{
  "d_mlp": 512,
  "positions": "rope",
  "attn_scale": 0.166,
  "parallel_block": false,
  "warmup_steps": 0,
  "train_tokens": 167000000
}
Each number is 500 + 50 x the weight over its row's rms, rounded and kept within 0 to 999. Layers, rows and columns count from 0. Numbers have three digits each. The size before them is the row's rms in percent of the matrix's.

# layer 5 MLP down, 128x512, rms 0.0789, rows 100-127, columns 64-127
100:602524462450473521509565464517523445529404431505424418561507551494463507557424493493486519563547534460597539457494494630442480502517535464613482449458513531491520530568516472526531435501500544
100:446444508442516515527521528488512449590470449577506464469517468489473492513448460444466492447385447486504492482527568539533523418504519521481544450493410538443543428476485489407540441436527409
107:550407477509545412563508511556476511511470520523557518411424492539430596557492494522428463499599447542506494563579594476476461519528363597517515469515526511502529557481465402403462520530527493
103:457426502475530486547556497571528486400528502466568483519442514589591530489542480621475508449459444374557530526532496476515519461475489516535470504454555566400478471514588508508470558458483438
102:482469552497521488425624483406550503554625457523623477492434500469350420578539536432489495522533467489463479582560478490536469389459523408539494521523511551572513508444512560478493510531356470
102:538579549604549477535426513553465497449568554444569563459582573492503522471355492537465428490484557529494466526476578441492519557561528488489559433503552540461451536425448578568465521525572481
097:533558472466563513443492509412431516496502534574544476444516559488516393519435487488495522407526464493512528525578519395516475382383461502489525556516457415468523539535457531629527451471512400
102:539499482451407641485519541439461479487572595447465544513473578545429436555473503495501506445516500530422496461376576555538419512450579484419576591453509465618471536535572430516507501516580437
099:452467471557485488439434609496459609595508451560515528434533456539558537518486515489495470511455511528453503468479485473509456497565573456460472505542554428590560496548538494565533508468472345
101:595456490515504459529483559484497517445508555533625504533612535523509494517454540450575507452421500474557513570385475543496551548549478576559481587467514505479488544549571556480412487533415565
100:464495504509450473387494506495554456530521485554433456595473366524557511569466493445597500480336534513558538490449539463464535433552478572507525384518527560499435532553537607537522507549438613
104:624462518379491540480605508505531520525523546551486485633455473560574552498485493427543476496490514606514432517528468497465450448505411485506563546507447460543585563498534527507504474548539572
104:518554561618467448531477535378534522433474532503477487453487504403455521535544552522482422541488525540504449546484474469500497501533517549588550599601539520402523528448521481506513455413519475
095:470575503397445466435577520412427512519457489528447489491435530547469512524527557591479500456414525494578577531413542462499493482433503622418558548505407557439466549479475447583412466389490526
101:566488501452544438515505558476498465556553519399424526516481536544543578419505443518496501493537469430401563478469586434421484404375504481482500485503420446543485554504526436498518483482457587
095:513411538544380534462460485534454486466542560424558502483590478517434531571570518458455466487429422546535578439408509488423473486468531457511526560495524513431532488456532493465491479504528469
100:460447492362486509521487457500442540474509574551511491524615508530478420485507473505626569527477452461551594561461500460524500492532454458445600468441371524429594491628604455506592579466609431
100:495524587532592482524452480525597536485486489558414519458483490527559489493519508432427347536451501416569510492497498525589417492466525648459551452532491422579434493542455493458586534517503428
096:448570491494521577602503564515471589516450525465494500488590465484461469467505448545495440419499476526521553523522558468424540451500520546441451543489509393484514446581417456571579538500530409
102:507485516469483400597529542570484536457424508389594450434479486459504518514621509431547534529535513565508527465484412529524563587534542480545469429453467485456445525485491473498473524468525396
098:420528460509397531545474472519482459530513521514582587463438433462462477527424528457493539545495538431541485453487480464393442509495521473573494395440438505466418551528449553580478462460543468
108:475468499489467558397350503513405502547445559435461522534489432539481486440514477417531534459434468518479561532518495517587513541456554491467401428536526565570585474424533464465471471581523440
099:485428436455497507504510434495509441367569507533470485502446476476470527561622554392492473548492513461500457463466487476495525437542424507349526408369516567495512484519470543553454501509436587
098:567442451482493547524550442486515522542543563461440507590433524441469474501460452580450494459558522465501474454511476477516484490491474531438427439483415478508519447468513473612572521460520519
100:505499486490473554550478536518563385623436493502480488464539541450425462427603476510564541478526500537497379490397556538563492434560519452477495559453557493462510386578607543548466590490500603
108:411525474472549485554509546500551566432445460408582537472498411476490464365505544521529515477509523499539467474571516570471537465596507574442445476578556520520424527388424574422466413549446434
097:488514532522494455438433450555455538563468449530525478551577503525539447468388551420591490589477454482570504464488464441485481468503430470545498517487499477491414459540425563395505531505483496
101:429457469527511502521453511588538460532537492539537486539529555381528483456460482516460471424549435494514567464503456468620447499487450486505492452534528525477475548464457494518434604472589475